Part of a small language model's weights: RMSNorm before each block, 117M tokens.
Each number is 128 + 32 x the weight over its row's rms, rounded and kept within 0 to 255. Layers, rows and columns count from 0. Numbers have three digits each. The size before them is the row's rms in percent of the matrix's.

# q: layer 4 attention query, 96x96, rms 0.231, rows 74-95, columns 0-95
# k: layer 4 attention key, 96x96, rms 0.232, rows 74-95, columns 0-95
# v: layer 4 attention value, 96x96, rms 0.206, rows 64-95, columns 0-95
# o: layer 4 attention output (transposed), 96x96, rms 0.188, rows 64-95, columns 0-95
# gate: layer 4 MLP gate, 192x96, rms 0.26, rows 0-9, columns 0-95
# up: layer 4 MLP up, 192x96, rms 0.243, rows 0-9, columns 0-95
# down: layer 4 MLP down (transposed), 192x96, rms 0.232, rows 0-9, columns 0-95
q74 094:200091108094101124112122172142134146076144130152202140155139057169099120104133137149127082096123165138133113099074129115092129083154108115087117102157071094129148124138150102125093123126139101174150061109156174131094049095104080105090129144160140043162164132167112146075180134130120110152
k74 086:185110105073107157115135102096166129157188144121128098117116191116202153172104166110114135129118164134044192112089129096121129138123118144086064162100103138175133136113139116123137083107171168123079150080156127089184132115134155158114170131098132156142101088110190155176143176074164141129
q75 107:113149094103158120101072084056087149126094114155101100094098110153121110094146127147177162152040102088118140185137102153136173164175161070150089098130128111093069115121164092073155160118152143099184150098158127136139114147156103168146122181075105127129171189131129104168108161148113096148
k75 096:149170132138145094161119119171057123137128121137098077088119154128100035076097101129124121140142147129118105071133143144105135116109124130133062099094139088091196195174107086183106119137115106138138102113151122099089109116187144122177156151147158127128142135116230153100174090104083097150
q76 092:147139081121105125104128144182113110145113109123088152141131110124169143109127105099148157106142128105196133138062173103127210145162111169141163120212108172028152092086147091106180162148144168137165109134161174114134039135137169140142135142127119117131072174173127155096136142142157131134
k76 088:094156069144116108085121125119080111148196113115113145125134102123191117110121089172152151127086079137109147190118108093088109136131077176120097121163086137150146174132111173153095055152148080131127147131128049136111155100102177128106106159181070105141126070166123151129139178062102151155
q77 097:140099124173083095103092179139087167127118163118023106128145102038170110110136140171110118125145146126131144192138191128146097116091123112134109117092096104135137123140137108114058090110134102191137156112117151171083156150164111101100175131079188138094151144098134176092103112078103129114
k77 094:115075149109082132189095151116149112096145154085103131085038118170092182135101146093115167117135095145132139137197107116148161140121118140091159124085080119064109143092139127130103127124102092150149104070177146098160141111051111079102119108125198135105093173061133113102103124113175143128
q78 091:070116135097136111121119113150055180137151141160119126128083124115109134102122130147141106101123146113109102123160170134174123123119105139072135141214172163133160160086067123167161108129148170117112153131154121114156143166118116189146090070080132100110106246132167156107141050129159127173
k78 099:157127131123132119148107139166119086157155127130162132127199105116126062160118099126161104085126094142111131080095141106126143054169189091122142120106148126108117135162067099136210200074146168078117139132154132140148143162099133080126104169139148175118100168081066113136104061070122119167
q79 093:101115127102070148120134144096117071133146136098134159124139108187133160106125145138103137165156192237079120109101117103062143140145102153109126109105156125129142115082163144102115105157091176150129101073119099123099072044161155138122132140131109085104155135127158195156124073182086087160
k79 092:128125105169140102092134135165174171104173149189147132132146118130120153110141115132137139207157146154106156125150087102096124096111140168189093119141162109185195082102159118127104070130155149149053127105078198110182164111122102105149051131140151154129146139104164173170116183148136102168
q80 105:098085149131099156164116130082133102118106174107083178095092136162093129167110164136138145106144084113098121121151183185131153141162070152170124130140134180099124102176064158149128167182105119160125121087112125129086172115125141199087072156173077147111076102103117050118100121138158128176
k80 089:158151095142134129107167094135069139183115094147119101124146118163182049123110133156183094108128152128154101155126096107122110146144079080131130134121194139109114116124163116136113071097109044164174062135141116144151159099108168116134186114123096108138113164113180235110162129174101130127
q81 083:134122130130157125132113135096081090170158139122112181021138082123134163117095167144149146124170152113108124131137166123144168090153145139109140128153162170133122096137132094132122192097103180127042129118126181119135115096070114123036110172099128087190142084198147128100167143151139139163
k81 099:127157114133113144138071143141117112152121111174148155112152099135098148146162110130137101094183108145160037124114063150106134143150021177082109151168127194141125112095134129074163086126163055142095095099119143139151140102163186170112128104077083115157149089097151132180111098117150125135
q82 094:111114152150124177093134108226145147117142118150098127162157151127096126137081125171065134172112112156096113151080114121091127112124137098139094153109097073160143171104193092103117105103107105120090063201142067128122094178162132120137120086144180133124116147026125139123124139158089111172
k82 086:140140130131113089132098142107083172128116165108149179090106134128117123181073122153130106076155106141142122087088105189091172056123128179182178089189122136131178134148082143125112123159152119146091136135178111133164124079112104070136122142133134167201103179181193129144110119113100175171
q83 100:104088081101146166061111109158169172068183112177139118142091107130119130129161163128103097167100183094116192165107056097080093103139100125119117116149139167153218116100114119107167123094067080164144151143153106091118108161155153157148146105050143109104137148125127151126167118111146103117
k83 102:120149185182154135168138125098131100129135122083124130067102163166120130139116137129154091112122173101230092198072121114167081106093136148138108134176086117140139124115121135122212128157158141110124132167140130091133162112123098161148085111193149146151066160138103077163094105079176166139
q84 105:149182070166097118126107182076110118122138153090098113110122128111165129164193115152116117089189096170096093079168090122121106179075169159119155205147036156084138145126081172093153101157120151086140188107127184155108138100145139102103126133125131126159100140164079133135142138135142143147
k84 099:139147135116139123165163168080128128085105099075134182060142086170141161129101096160108164114107163058073151097187172127152081116163124147077108149147120119126129173179141130199149069127126117117071168093115114168119147069125114167125104116173124130137118070129139093177139145087157160095
q85 084:101137157086139147132156083131113157172142110068127091141085081113084085076120155131139139103166161141143179097150138136105185092151168145130106071136112126140144143088110146084112234148155174165105098150145102150119116158052140180096172156167092098118162136105162057116110121129123169118
k85 092:053115088137135122083119077168113154161107109132128130131154156153165106148122138162129107108148063147097110185025127147076091141146113095139115148124125116094153115157127140073214145096100127168174140128068143145147163150192167103138129098141110125126121212139174190114131105123151137134
q86 092:152062129139102081106173112132161126114178123110154115148116151114068136148092082109123097137125199129080087153093135152149115095116158099194097144093115109114144125159153115130132199095149168066095135172108119114133104167021104098112132113173165169112132145141166094182120152172091105100
k86 078:142105128146109137127112148103141101119149117076161122183090091071151178203122136100128063087107099123114049092139162125143157119172103109077153093158136197132123080066185123095164143120104200108142144167133110152180097114150110137132169134125108159173211103119143096132140136142100133124
q87 099:080142129082116127101114171173170117086137094140114165129103161110076139172084085123145168120161077166094160205111111099141102136121152118152184110109133210139173130119101132059135180161146120149122091105123120087107152179160098086106098134096098123140126121072139201113091131094167094160
k87 095:144120160153194148127152112154136109186156089149166182130151107146126123168140150081117162127157170158205152165150132172103126087190080136087157111138089121107114105188141132176177130083092093154155143103105087115083176155137118125091120130133136077196107178170158138134087164094137078148
q88 088:141146139106094168119146107157073135180113104150060106111077140090154043097104137149114124095111213102116098079167090116172173126166173168148121106090102165146133142113116085107129118121103084132185122177150151096059136135156153142172158063106131176130097128099141116109127139162116181117
k88 082:083104071127143099174146129076112123076104133043135119111143090161071114161109164148142071105138112125105114121117071122082089147162103098119126169115119114120137119039085150096100161152150141139103113155119123112137142174118139083162185139174203166143116156100072167127077100094173129137
q89 097:071113114109127095142108163146089135179036193153157073167155137103145154144212132163067080135137141122107110119162143140172083143083124121130132195102085142168114136133114181136163187112153171064125114151139115125134131176102164148121162148127150137187145167127101149102156132136097087128
k89 085:173113149116133129125073084018086141130082146097121122080108100109086081105125149165120087112142133139096149106174135164155189091177178112148094098172127197186167082127138132101125152163122128078129101176163135102142139104123120098095092114122119174138115152112108059108139169161161124146
q90 093:110131141136105169193129136161153120093158102161094125149136131118131079142091187124130154148129180099142088115066183135157156157154130128138073122154187136132126105125128190139025105137125140125122118122136093187102120139118139079033134152164168154154118113117083143142117107132168088215
k90 090:061127125152120121129103104131134128118157136175172124175146158086055187174164084127081138144095035140167141103153111140081138110140125120079129138091130186110138138094165125086134098098134160138130059129153135131156059143092140201117126159109089156129077137129159119112054150096114103136
q91 084:158147113175170141086098107065095123138130101104117097165146146141165137190126165133084153124093164159101086092132076173134106113157138201168125095204143162160124142131135130119140100156164084047176093150156149166148060109153118116138138198106130149145127144119095135151133186162155141086
k91 089:101141107132153076197154100006096163094117133088105057138115165134125164108089156131138093134117128091088108127137141124135137127123149096165100085151114098099155052087120140138140132124077171112051140138110081190103132121164135100159101154084053124126123102165156134122150140129135135150
q92 090:122168113117145104127145115150114125134160139158087090114134099153137152091140126124156168068154133083116161082176159144097210139086130131114152088112169154175079145111101102115085115150082080188128135088128125064056132136035124112106146115146136136107123124169122166197111184119145163074
k92 093:060153146108108080118122151142134143125072159144136122171136137120151130195107133160072081101127120141162090101103121131127127161140126215173135150093146127127120130104087156181126131173091135111049158116137098132165149046139201123210144118120130074096103127143104133150122101171141179170
q93 085:161139103108137144178092110121151118206188126120113157112148103111110097049097100119129099155125106175137168131082156151163084110134055187145166079157090169202179087145139139142120144103146140109122130116135055142160162099154113138125163100165121184163137160100133181113124127076090146140
k93 084:137124116196074153102102108138168127112084138108145139182146096128095143149147159080181175148132129116122147130116105092120131166158174071136139107139118154080100108098165111105173176102159096149099135148148143152087191071166103136067087141143186091118049140126118160114187174157175095096
q94 093:116143113118102157154092156141119092144184100107095207145064136135158175164104163125160140159137137052114115159148093122077103112080115097144164098133067153146104201079159143148109187101087117142137104125064139120161141172076108113099118088169143108133152103173073113132121120136078147170
k94 090:160166141054127102089126133112209182083102122159103142153054101118061071164149108154116174077133182150095153112138100119133104148150117112074143152144152119156047136080112104115132068116092153132087151107064131114108123132135090116126137124160079124135141122193132147108110152157162157154
q95 098:187164099117126124159088178186166104109149113120185094098172104160159134137095154143107153121152129096142138151189117144120154108122185102134116157136141176067096109103171100178097181148198160123111152122146083149130142107119115082171155152158110159055168119071104103158126128060080143105
k95 094:130144156131194078102132217138169119131145140169124136096111079063141141081136099107139113099095105098164164115142139134150159114086100092141160110108138199142127153099161081126171151114142120216136179122129126070146075137115102089079154115096092107144123074155144185090180130130118131167
v64 086:112131140150120168143151120148121157117156102169073124149164140112132106072119134146241099118155117127133133095166101139145122100119153130076130138152110143132150090139116156081130136104153152134222098109153173144155126124175153146133109146122047103146187066148058134114066188197128134122
o64 091:128121171110111130130093123146160118154118100104137137160158153115097101091083131186101070133115137123179172108090065065166140151103100116090187077091139106168131174174154149134090204097089149146110094153132144142076077180137088159081088104090085100115121159128145105151130157153143159183
v65 098:177106127055112137168125119159147150161144093117149137132108049068066102108132140166156154152105135096128107123138140122071190138136105160134106067113147109160099105076117181125113117145164106127202170136121087134077154147182160158127116117172118176114195110139161055124120134161104126170
o65 103:159160138177097120149152150149111105131072124100130125122164146104069107156147091126133125138166115128144086162101109125221126127155130141123141209174116167084122073142106179110163109196106088157062142138152124112113050173130161119109145120147144105156153134114151047083147065116162124149
v66 082:143138097162115080120085105140113115093165158099111127189121117198165108127114157071129181091159091117178106143144212133162110186122148136103140147200116181162116108149140119144134076162104169187157148109124075092139181130136102151155114181087103147086097094176111092153132129119160144154
o66 093:073101127104149127109156114137143134129109136121092145195074161144075088148150096140153162143021138106073127175110116193127052086095139172126092087150162152090116152085164110109186174121157128122142089179136101092135096130136110118137092081207105119103129164109144118138096125139132125125
v67 092:090091139160155121113141056113107139162105122103097160130166149174063163113143144156129127131139112178159110167117065133120107165150135208159126147165167204120135120115041128123138178120072105093127124143066144115104092173155113125132119088158121168083127136140161189131061090131139094127
o67 093:120155171131114081170175106101123140091183115096151138147135115112094031129105104146151126150159086096095176096113162115153156149113136083121126169136112116166121090141082146150084119069143165069133131172134091124176186108127110142205127137100058119144081114075138157116147152091092166171
v68 088:176134116124047101089125210184097114135100202092062180103160108166198062122086109140092086078137147145107118125097100152099105155143117123151165174106173131120136160164108118124091116158162110132116160080126099147134135072131145095144138099126125142093090142153158128119118083166096148153
o68 093:108133132123209146130146117116161084130121106103096111147151126111135098136193146129134077110179151104118081107090174142084148152000103107138112178123111143142086110067152146181180180146156093118167124092145164077120110162150142126102105168125123128145133107107163149150088110149121175075
v69 085:100142138133095126102134124100134134097143129164139103128121195103162106153114121132100112108095118181073098097100036130144172180148174077160120187140072177115111182059122107069122107121122167180107143092157075131125113097115095078187099098153146119104130133151121163127170157126097172086
o69 087:150107129093137197169163097109161102108172180120160187138134100159126193144133130145118101164069119175136167097099134124123112084062107085100120117111147139132141198133149066107153119136146142119133103179138094138156159108159139123111149103093242108126175187110159110118094151137142100089
v70 080:130128130164142113099115136165110184084113144111112086096069095153141143070117138119131152146112158146156156125122125144043154167189097082078129063145103151117183176113152119099128146092152156135133114096147141132139118174063133148104211154132141066104107129107107065185064111128124113171
o70 085:150144169115132156148172121103103082134126118070168088158161193200172156093121085115124137123089105101163024112140112117133132126201127102110137095106137072099083127091157117145136138164083092130101101137115123126119223093109084123120126122140092112134157139182133136158107115181162091095
v71 085:066077086073086081108099126186118118141149052158112105151129102149130099148118121118128113131138160130134104118121134148136122164144143190156100134126171204120091113137059074137175137073096103124216160092127110099146132149112132168116111141117167170103101104102121150102111141199169193122
o71 096:157124139151166124101132094125107146081106112142087170114125105098068081104085115138138164131135081115072120212063139068130117117047107112145142102154117127108139048120132126083106126161121162127146171201114092148152124180114102121111166134115093137137181151188130150141093057142130087138
v72 092:107163128150065152107112127112080079132100171154121103126126172145170146094119110067141168117085177092065114096145094126125129128122140208063155161131056145094062156155078100139080110137173138139113152060158100156104180132134151078147129128090139128132085138119129116155154117151065143106
o72 098:177096100109094149107107110152149138128122134152115137129123120123123165184146142125140109162183171078181082095108147128111108126132124158107120091146143129168110162087173089133178093068043063109163095133231124147113126142101148170144062116069115078118142172140110170152128113116083090116
v73 091:108097114076121111168147108123123144135110142148146092148128082130097109165102017102150086106113131148093138121095096109139140123099140110149077140112135148131078189106124078147198188088148130175113098136065112080155168157143130173188126184189087151130089145148102155160088094105130129156
o73 101:133071174144117087092165115099110102125172082102137162074150114133102105106112128189110142084155065179149124154108133160174055127059152089159071161126128096081167123206160140117132127187137126077112147079137150176095128107145109096137130109162123121108115069124124125116169107104133151079
v74 088:138111118144143124107105139129156120171081137177142058185094125142080116050120126137068153128134158130192109171091106155195114162080135167123133135168137138141093164112177095081119191165131125158164143122129073110151154156102149144157189155170110140178164167166156183155144160100114115109
o74 093:136143112088170152132178132126152081097142119149169141131095073191175111113099171146080155119133165107149125112138199205075110158169123130182086119144151139118149163134123143095095106107098117125093128132128100093157144073134158129102068068190098150067127126132144081130144125106153217142
v75 078:079177143232056121059169128140122148120102152140125081130148155107185137138149156086078154095110201109172148105161137083104153110135111167176076167132135156091111136156115137163130092104127187141082139096150159158123078142113161115128184120108118160150097114123147098160124160122087113110
o75 093:092138110084192164190142122185131131068155128126113141108105121114154148116129134083142135146096153030179127115087123118159124164132134151130198054164200100165132158075156099173145141114127186166132136155147175139129167132158137130171102127093171085102089137122090131121125108178096130104
v76 079:141158130121115126109166124135137119106043155112120138122111047095091140102186137163104122160097086070101178126140123114105180165170117068123080082129205127148105135120136106142129093095107067124176126114152117143154122191109130156102086158143132176140140125080115101142117173041116083146
o76 093:127108101141102175198078165122121101118107094051143122061054158088122085159142071136130097173184114116120052157099125110126106168206136141157075140117111111097098104101081116124129112159086143109079148103081166130154138098166120089133147092149126146144123151148107126140104081122128129075
v77 081:172116069113095202104068145127094111115126102158167147159145164128110149095153142110115106146137161159140103086155159138127151124071132165148101081145131131134120108118131190111120146076100130072149147127064192146138171150136122150128072077092154118098070119151150090159210179157176130177
o77 095:178082151131100155132122085100165187075103094146093162127103099152127113124116149156111109168097166119134130121131090137128114016139119160123181154156101159153129128106050138158150159110078128254132145126123107100153071155146123188133127139167123137137161099117110151136114112132091112160
v78 075:133139167144118069144122126176119197139081130164131184161074225077114118136128106115108169124104147085169122150071134127066123134172086162124082116105112127140104148115155103140132135147140058176107082142110103096162141137130157184086148154132093134090117118151135199175150097087111125164
o78 091:161163133066144078145131193075143101146148101171177090093182149127179105162123075143132155081128130128116104139094142105094074135117121110157083182132121090139185100148119155108157080155164102200144151104207164094112158077137132107124136129166145137118086081139090081094152155140094126119
v79 079:127167082127210140166140078112136108104148128158155163073129169092155126137124118152150133132146127207143136112091159140141143099216115113129117140123121139114158098131117116119130078142166163125142138165077119125145079081106121173088179141133104112146108168019072149139195105166174120153
o79 084:163062097171167106147113145149158195132169099191103104160207125141157139157122117191123143170112140166123146192187101095149120121139132110114154166162111113071123110120161082141099093093133146139158070138093144117087177145158118053136099144120191144147120137144114119180150121175128167122
v80 088:180146179084191175112147163101118160116154138180136114159131138157147142129116104180088165153114151123194164108066147159066123091123165124066089119135089133139154100077117117143098102088118081154174123109133062123137140178132141161154114156096108110124190121053104125143102135160076157161
o80 095:153139113174117078140132177131103072168137068141122157080177134169103150174114081139124148151170137185135105167150126103180101165108097097108157148142073093129115195134169107134151121124094134152146159117137130110065150127081103094120089106218104130141188136185107069077118105115129139107
v81 079:082098113097187147070149154124104072064106211149137080182098112157173084193106104082136207088089140128086163100157113109113119081139143112065143166116115102095102141146096114132133134116145148131104171102141120173109160151095123141119106123066123141155098102141126118161149152078166137101
o81 083:088084079174115113120136079138155161113074188122142177110101183135131168128146105125112117133079184133204081131121106189098111121127097143124150103146170096134133138145130077109128136063085124133145110105152129132111145117118079101100134082161135111116116128203060209145148124100117049121
v82 088:084125082106131091138094080167146135158102115121171079176056123070134138118138097127111085084132141151119129089161101083138168102148132098127159163118097142136143138196198174134144076159151170130086126100125064125123158075090145126124113133180117171170096125070123206115104144111101129089
o82 096:150104142090144141129177102130127141102141136154107120132126153172102145140075142103137171176100171134091155059173138090109131176151122168067138093119177083102158133138123125132117065147065097124096129123134122126115121129128153089138102055062223155074163062138128082178106114163138097129
v83 088:089145156115095125092149196185149077131114157134144090152081116169083084101110088121123113124072185107154099089163091148037160152193105127078042180127155115127089140118153120124087150092131127111122178140080118134106151127099124167156105158085126112156099149096081106146122148138111115151
o83 097:152114088133136128108114130138176093086143074110160139108198157139114161160139143133157133103141126136157086141086120122113113137106134131147121133190097076172092162078144155129125106085099058182137134093104089157116162122145050092156124084170170190115108117121103124176046077147058131108
v84 097:154095078150134118143098142161143182107108108145152193125157147100106089088162121098160219160105179100124116126192139177122092147118107115090137141189157155155118121101144078161152230115100133144154155088093095142138113138058111114136147111133131174126133161179105096112088115168097157103
o84 101:153152215131102133119053127180124115152170161149145077140136129135109107094089182106136126169155178145167116140060194146142141146162131133154094142074166082135148153146127137099190103148127109199158106129100108148154155150176130154114147145177088179151107152117136163111125068113139065143
v85 089:112137124163149135111095078125091104088149176127111168141174158094134105130057148166113140117162125094147139097091166188110126136115173153074136150104112184159156153114151082141139139042132095142135166128091072185121109105055117191121160167123133149137153169180144148137157181186126141163
o85 096:173189189151132084085143165140124131112134159203127149124121116162169097110102079164092125113096183158159086110133116074153090087079138083107085122127119123104108178122137131119148090135091183107141087106108179116138117145153152193120129172179138186181083146122089161106089111183122139125
v86 087:091101098174135060137123071128143162183095112149119072145126097103101152119043148109178081056145135162094147116089075143118120152106113092158111146074126058158080120115155112120180082085142140158178133155132150130133125111120116119143148145117150158135074150100081142082099097109171113077
o86 097:123107121165150134137191123154167117134140120118093051041144136128200129063120129133080135103109109146089155180128112115141127092040142138103075132088172077104167119096178156133113104154169171100049171146133115165115102131136110079149104122118122140101123122112122187123101131090124175135
v87 093:112120143115113105102102132142127150158058120092200140137111154133083109134072118134148112079128149149120120211116095154099138126055137162171142111159113124131109170157077129109152165127018069118107133088093087072131096102143122142153115161138094109140060133133154181113062139124130099142
o87 105:069132153075098088135162082075103086083130131133107100073144114099109075140105110077071149066143058170115130079124155117126163097136063129187111131113096112130124108162100187163127106118164089149119166092149097105134162099108116105140130137090153166129175133148068095134101141146151149196
v88 083:172147113140080071132159141081134093170035122088141103115078067084037149102123098075164105096150127122119107132159109161164125113127146105104146146157091096074077096155112128163151132109162096147117140172087154150146114078139144157129094126161133149158092123141125071101079148118152158073
o88 087:076098161144071130128135107137160175092108127096129162138145126059105070128117163107130110111186211119114102159124094118130136143160156139096029082089119115158147132081161135104109103164137102099068097079146109175124067146127149080148103121099143151181131125083146070164128128095147121163
v89 080:198102101131093180130137166121088114121140103102084108147090119094116207132197107149112113082158076108132108105151158134135128085144178143103062136166145109121144130187118135119108115186149078123081074181137213163120183125108118094110105131146075094119131125109122081133075124107155106110
o89 088:100107140121096128078093153128122093176107128089176156109078091084068157121103179151166191097098193100142109106162091148133148144153101119024167173143144110120156111090106136150079136106149166146135121109172124087142064060165121100145106097124105108137111092114164126171135156113104150095
v90 106:150160112184111173193136122126126096066104102117100095128134110146170112137093138094135222151126151135167112085053112101118124145135123132158105148097130151130142112145120089134122141163109155140146105154102103176162094124165141000189155095152132119088139100171146162091143155112126098076
o90 103:118125138092187169147123107148091134132203129148155124124079163085191175138107181103106086095174115108152167125133196161135100101132154073065113143111167167135128136162112115079197185133196157110115081142150088108117134157162150109147104132098105117144130121104143144083137089074078132096
v91 098:139062100126071097114099194129113118204065138106136099113122143080079131170120108115096118065193158020086110141136173151123177100086187110128133119157121149144087144138145140096118114115090126135133116093148142144128138102178103078128132153092110147187093154118126134095152115078118130106
o91 100:057113084129128087151144113123123055126135085162122092000085101089084131103110138081127174110093169131131139133053107141111126112153109146131116084121127130129163104116110140154112133112141103136084160076156146111124090092169183163108105183123135088141127144075125107147125121147177097071
v92 085:076064106190130119099189069101083102157087111094134094109157151120155190193160120078151097132110122100143151115127112101126132140070162143085106127128097133137120086101095103151144120156083145111061198158135183134101096065121120125117126122094131115078079139155139189161138148112179140129
o92 091:068116139128117148092131084091147135114130150195119103118082115103165190141164064155116154119102093166076117115101141141147134100151132102125149081105132137175131104132135130076079093095072183128103177097172082143168167079129166204135135098097088148122106142069105202135156129143105092128
v93 088:111124139132104130141167138143078144148096153140135151179060138106142087128083097104170133097077144100142154113148102099140121113135163144136168196149122165106100195105131115077099125083080102148087119104112093147151082142050186117096125113074182189121154114122086157111171168130200137087
o93 098:097143115152195180119136123146121138108112134153120129087143164116175078123138089114125152157159183153204103135072104111065131125136084100132045090133137093161168108190131083115138117104118117136156114116175146102089196175131135175121176090137172097153139113165148146157053127145092154154
v94 085:141099090105086141110122124073097103095089092123144126123157123120101144159115163104123132088116149132117116111170133096135122109124177134136099122140181157160114086097082188108053102100124090148150098145145087202163120094183194114188152120136104101040183060150114149112165068127123149122
o94 092:130156142091075137126175157173145134145093117133146137122099123120091043137147112139170082135142128182130160143072110118179123124132095078072198147162077149108111119147073104144194139155121164181085157116196143150096148142170096138106128100079163095150152135103190102116151103072139142149
v95 099:129085142132149162127096108137201182128136159122122080085125125036057161110127139219153123155119138141137182177104133145134122102190113159166121133139157095110087072145139141172137168128103080161140117219123156115116116174101101137107087134090133131079134127133122096137133095095109113171
o95 100:152130124144117086132118175135143140140117128126067143133153177131097098118101178081066146090087132159111111124117178104123138091176140135158082202144147089146118060114083137148074107092144188167078110133129170165093139047111081107152146145168148100121063092095136121054118129118133132107
gate0 093:155087140164107165110157137106160115127109098165145095097109108128138146150117133162111163154192099021090182108154114114155128111106073082090138150133150147121147074080099135164105132102119178181083111077173109159150123154111123151169132173142100128111168134089076181166116142135100047113
up0 091:107164098059142126136132089119162169085118139100110144146120125153088158193114098119141141126169110197172112119102112070120098098127153120104122119117091075135161111155090121118148197116087129121112198134085104082130148122178189116148110138047135077172107120051120133138109165105133195121
down0 097:109077143117094099168159108109158180161091160143186122154163126113115151116153104164187091098156138146152133172120079078048181108109105129083203105129122070146130142088134125112130189160119156188112145119157135079169122166144112073145156102089123158138104143070127128097125168126175163110
gate1 105:196110150109128141188128142153111098134150123091182153165087203101139110089111062122126147181105115148193107139145192072120135101148163214163155122152072082111124135103140106162098104125149152190167143150148092114140133136096102101170168128109122113165157123136147120161171155183109100108
up1 103:159106165146146153184116046132126113159118106121113147110095200127141136153089123080079098128170101178154138130094119114075131211164126123101144107068177154156125097088132122099156161134126061091145112181168120154167091150136131153137094084154092155155091113150171139150120184191144110116
down1 101:107142126124133173094111076142115087167113089093133123159124131073097181143163082176104150070142147113141154087212059136179149151131104130181092142137134099114079162104150129173083175121142131179123080108157089181120123089145171183134148129115076156102133097156119074103113148163132151162
gate2 100:208133117142071090145142101114128153111116135083145189163134131105189107119153139124151156160143075125143138122116099196098153084202116070096139135133161064086106081093115156121145138098136101142161169113115170105138100136184124150174150165117150094181128091126126145084150176098108048118
up2 101:141098131176155114037104117181166128184107147127146145142080158127121138126136078134135095110084128181123184129147109085168055098157147137120105096195122194151148171123131195129133141127133174128090167146163100156151156181154160106175126091077130139100157171097111080126128141150096163133
down2 102:102103177109167124200116139095130141155094090127092150138152147121194150134139126141144139081149088130084092090051139143111114159097109082174126106082135151195131141117175133145173093093103183101151089187162115132093130155073139144178144063120104139069121134131168119126131118136104072068
gate3 103:189120147064139096160154137144149132103062124106121124079141160168104116120089119203161087116163152111134097093152131114107116108053043163114092171169168092139070167123105141123110147115134117096122077143151115117063070155119137093141108180115121147158143154114191129124163102136151131185
up3 103:129117131067111051119118158113154135102077132107151105117120077150114094132172181165219116127117131153119158063106110176130073171105078165167113124155174110154112212088155138146128157106125144142136118083099136110102147143162109128140138134167151161097138160087206169116149133133123064150
down3 104:155126231169149153106104122042112118117119111108066133106092124127076198157178145140147164097130080111106184140146137134114104097109158165115142127096151082148100207134144132149107148140106109098143085105151166138149106131195085128078117134144150111148138118140151067091167162089101167113
gate4 088:136103117135142145134138082112104119157122160129108085123135179114115092154107150158125181123095177202068142138150142176087098134107096090120073101191108064191074142126100161099127129142146162112128131097120193166107141134153117137138130013121089159081106151106101148140164112140178096109
up4 090:108157115209099115097110154183151120172127145031138172141160160146132148171121177169166168152138098180147139110094182094149115152151148140090106095200110115113155102166102139161152135162131120122124164124105118071182111187142120132181157106074145120140135137119073199136103127126097138131
down4 099:133119133134137094173170122148127132147164166163166099121138116147140118132103212159177142156155193143147176111111150146151133111091131122155098087180102216159207151163136149081125136140172169198130130140111186196127131117123092131100071138129134146135142177159178130130158130090105071145
gate5 100:118143119136122147133118124081193043147157140098068137146151049171083148183098150166101078053098126128167075159139121101131141126158105173101106159118156138108164144106136118126119132163128175151160093182088137146087129173112094185111135109101135112082140134168126168079097146168108132177
up5 100:109156128139132122187141078117155112134153175093186132089147143104150115121160177145120077050126122120090101160122069137120135089090121161119088162153178148107197125113159124128110099128127109206113172157141109149115105134121072209164178131122137069076150204095150150121118150120123094145
down5 099:153143119156127132162134149150177201094158068152153190136102123097082107105138159127096146060142172108202136177147146101123185138142082115096143169088130144136128137136127088101132161170104106079097164145132156119127093142197100121135067161156151101103146141095099132225130142091117148156
gate6 089:149120110139121126134087126114091082078129175153093122107150097104081091131110163155136177108149202162120132110091091118172087118092127108162179142088098118087095135157083162130082111148078105101139143101107125083146128128079095149213096198114143137094105140140141079078197132143153108188
up6 094:159118129137127068128157125116160087111067156099197112167139171134111106144226119116130192099167158157104110122080093171091161143101142150125131156092101138120099120109161189113114129112097107155135139152170163061058160165178168133151195112138086103128135149124130091172124129101131173142
down6 097:106178133148150116094107194145164194148084093104178115134097161108164142112159087093096158142157144123121130171167168160134151096139126135173149158074104133173122159068150079089141074166127100146151084176118114138123158092119115088144201170165129167110138105162171153119128067107175153171
gate7 105:121191142112127101168156049103081117148085106123158079122144126148185163128108114146111170147111048087150164095133169148120177113055190136076137084097128108112174133135109107121191179085106135173116089109145142085143119087096144105120111111083133081127138069082115147123118143150154150122
up7 104:136073079118136109131170156155106069099107120136086103165129112140069164092137104176160158110134146109114168118111116114091135102128129115130117214107104135064173147132108154177090113089073128113144187059090159101111113133118069125103142136215136134079148157057145146077138141133101150133
down7 097:183149131118120131136059091085145158132144137143079083133111101126147156131103128162110126162112068078148104141186177091151157143097095120119101160076093164181213120109200176153079181177131172159140125153145153121082128164116085106140115117130162156114116098100111124101165160177143159167
gate8 103:168115129057176090124176175107135137108148181100134133112124102081175122111144129100094085115127170117142162177095154071131181085103143117154074134079092149167148098160136169144094121124152138063129129101153178128103110146130123107158064092117102147102070097152161137128082111131069200166
up8 108:119154063165150102133086154087160096151063106151089102125121096151135087132139107128136111140112182190113137147163153185100227183137119105112127137080153081159091121141126110176113174128166138147149157160133167162173203147113133122125177094123096171128167121114108085146105118108060108139
down8 104:143097192041133112095153145184149064148143123180174099142104159150090134087120175146078120167086137151049141103100118067055113137143163134100110156161128106170122148113105118142141092079136137097119161145104142054131127160163145132108104147122181108117053159126125114128099128149135162145
gate9 091:159162139142143119162186106136182078142143117162152154115127178130147189112155115048104137100170156126159071165070177194117132148178121129097195126087133041130104130127139120150162106132142177142130063141130150135116118179104168117179131148119075125131129118147117156094107138136151097063
up9 097:038136092173145128163162157122104068098095135166080150127131168115102172110105096124078175124123130112133124150061165101123105077177094134077117072116150114094157151142131095139131088138184142120108145112093162101118097089073156118108138152126135100093045104154160105174100157175112099089
down9 104:115073154150120142147124148077169122177114114099147140063137077141157135149119147200122143138100121112129161237170108159140144182189146140161190117077121107127157131137090158094112137134133111142104069092180154101066052128169114096105123088126142132152135145117116129161100164076146149132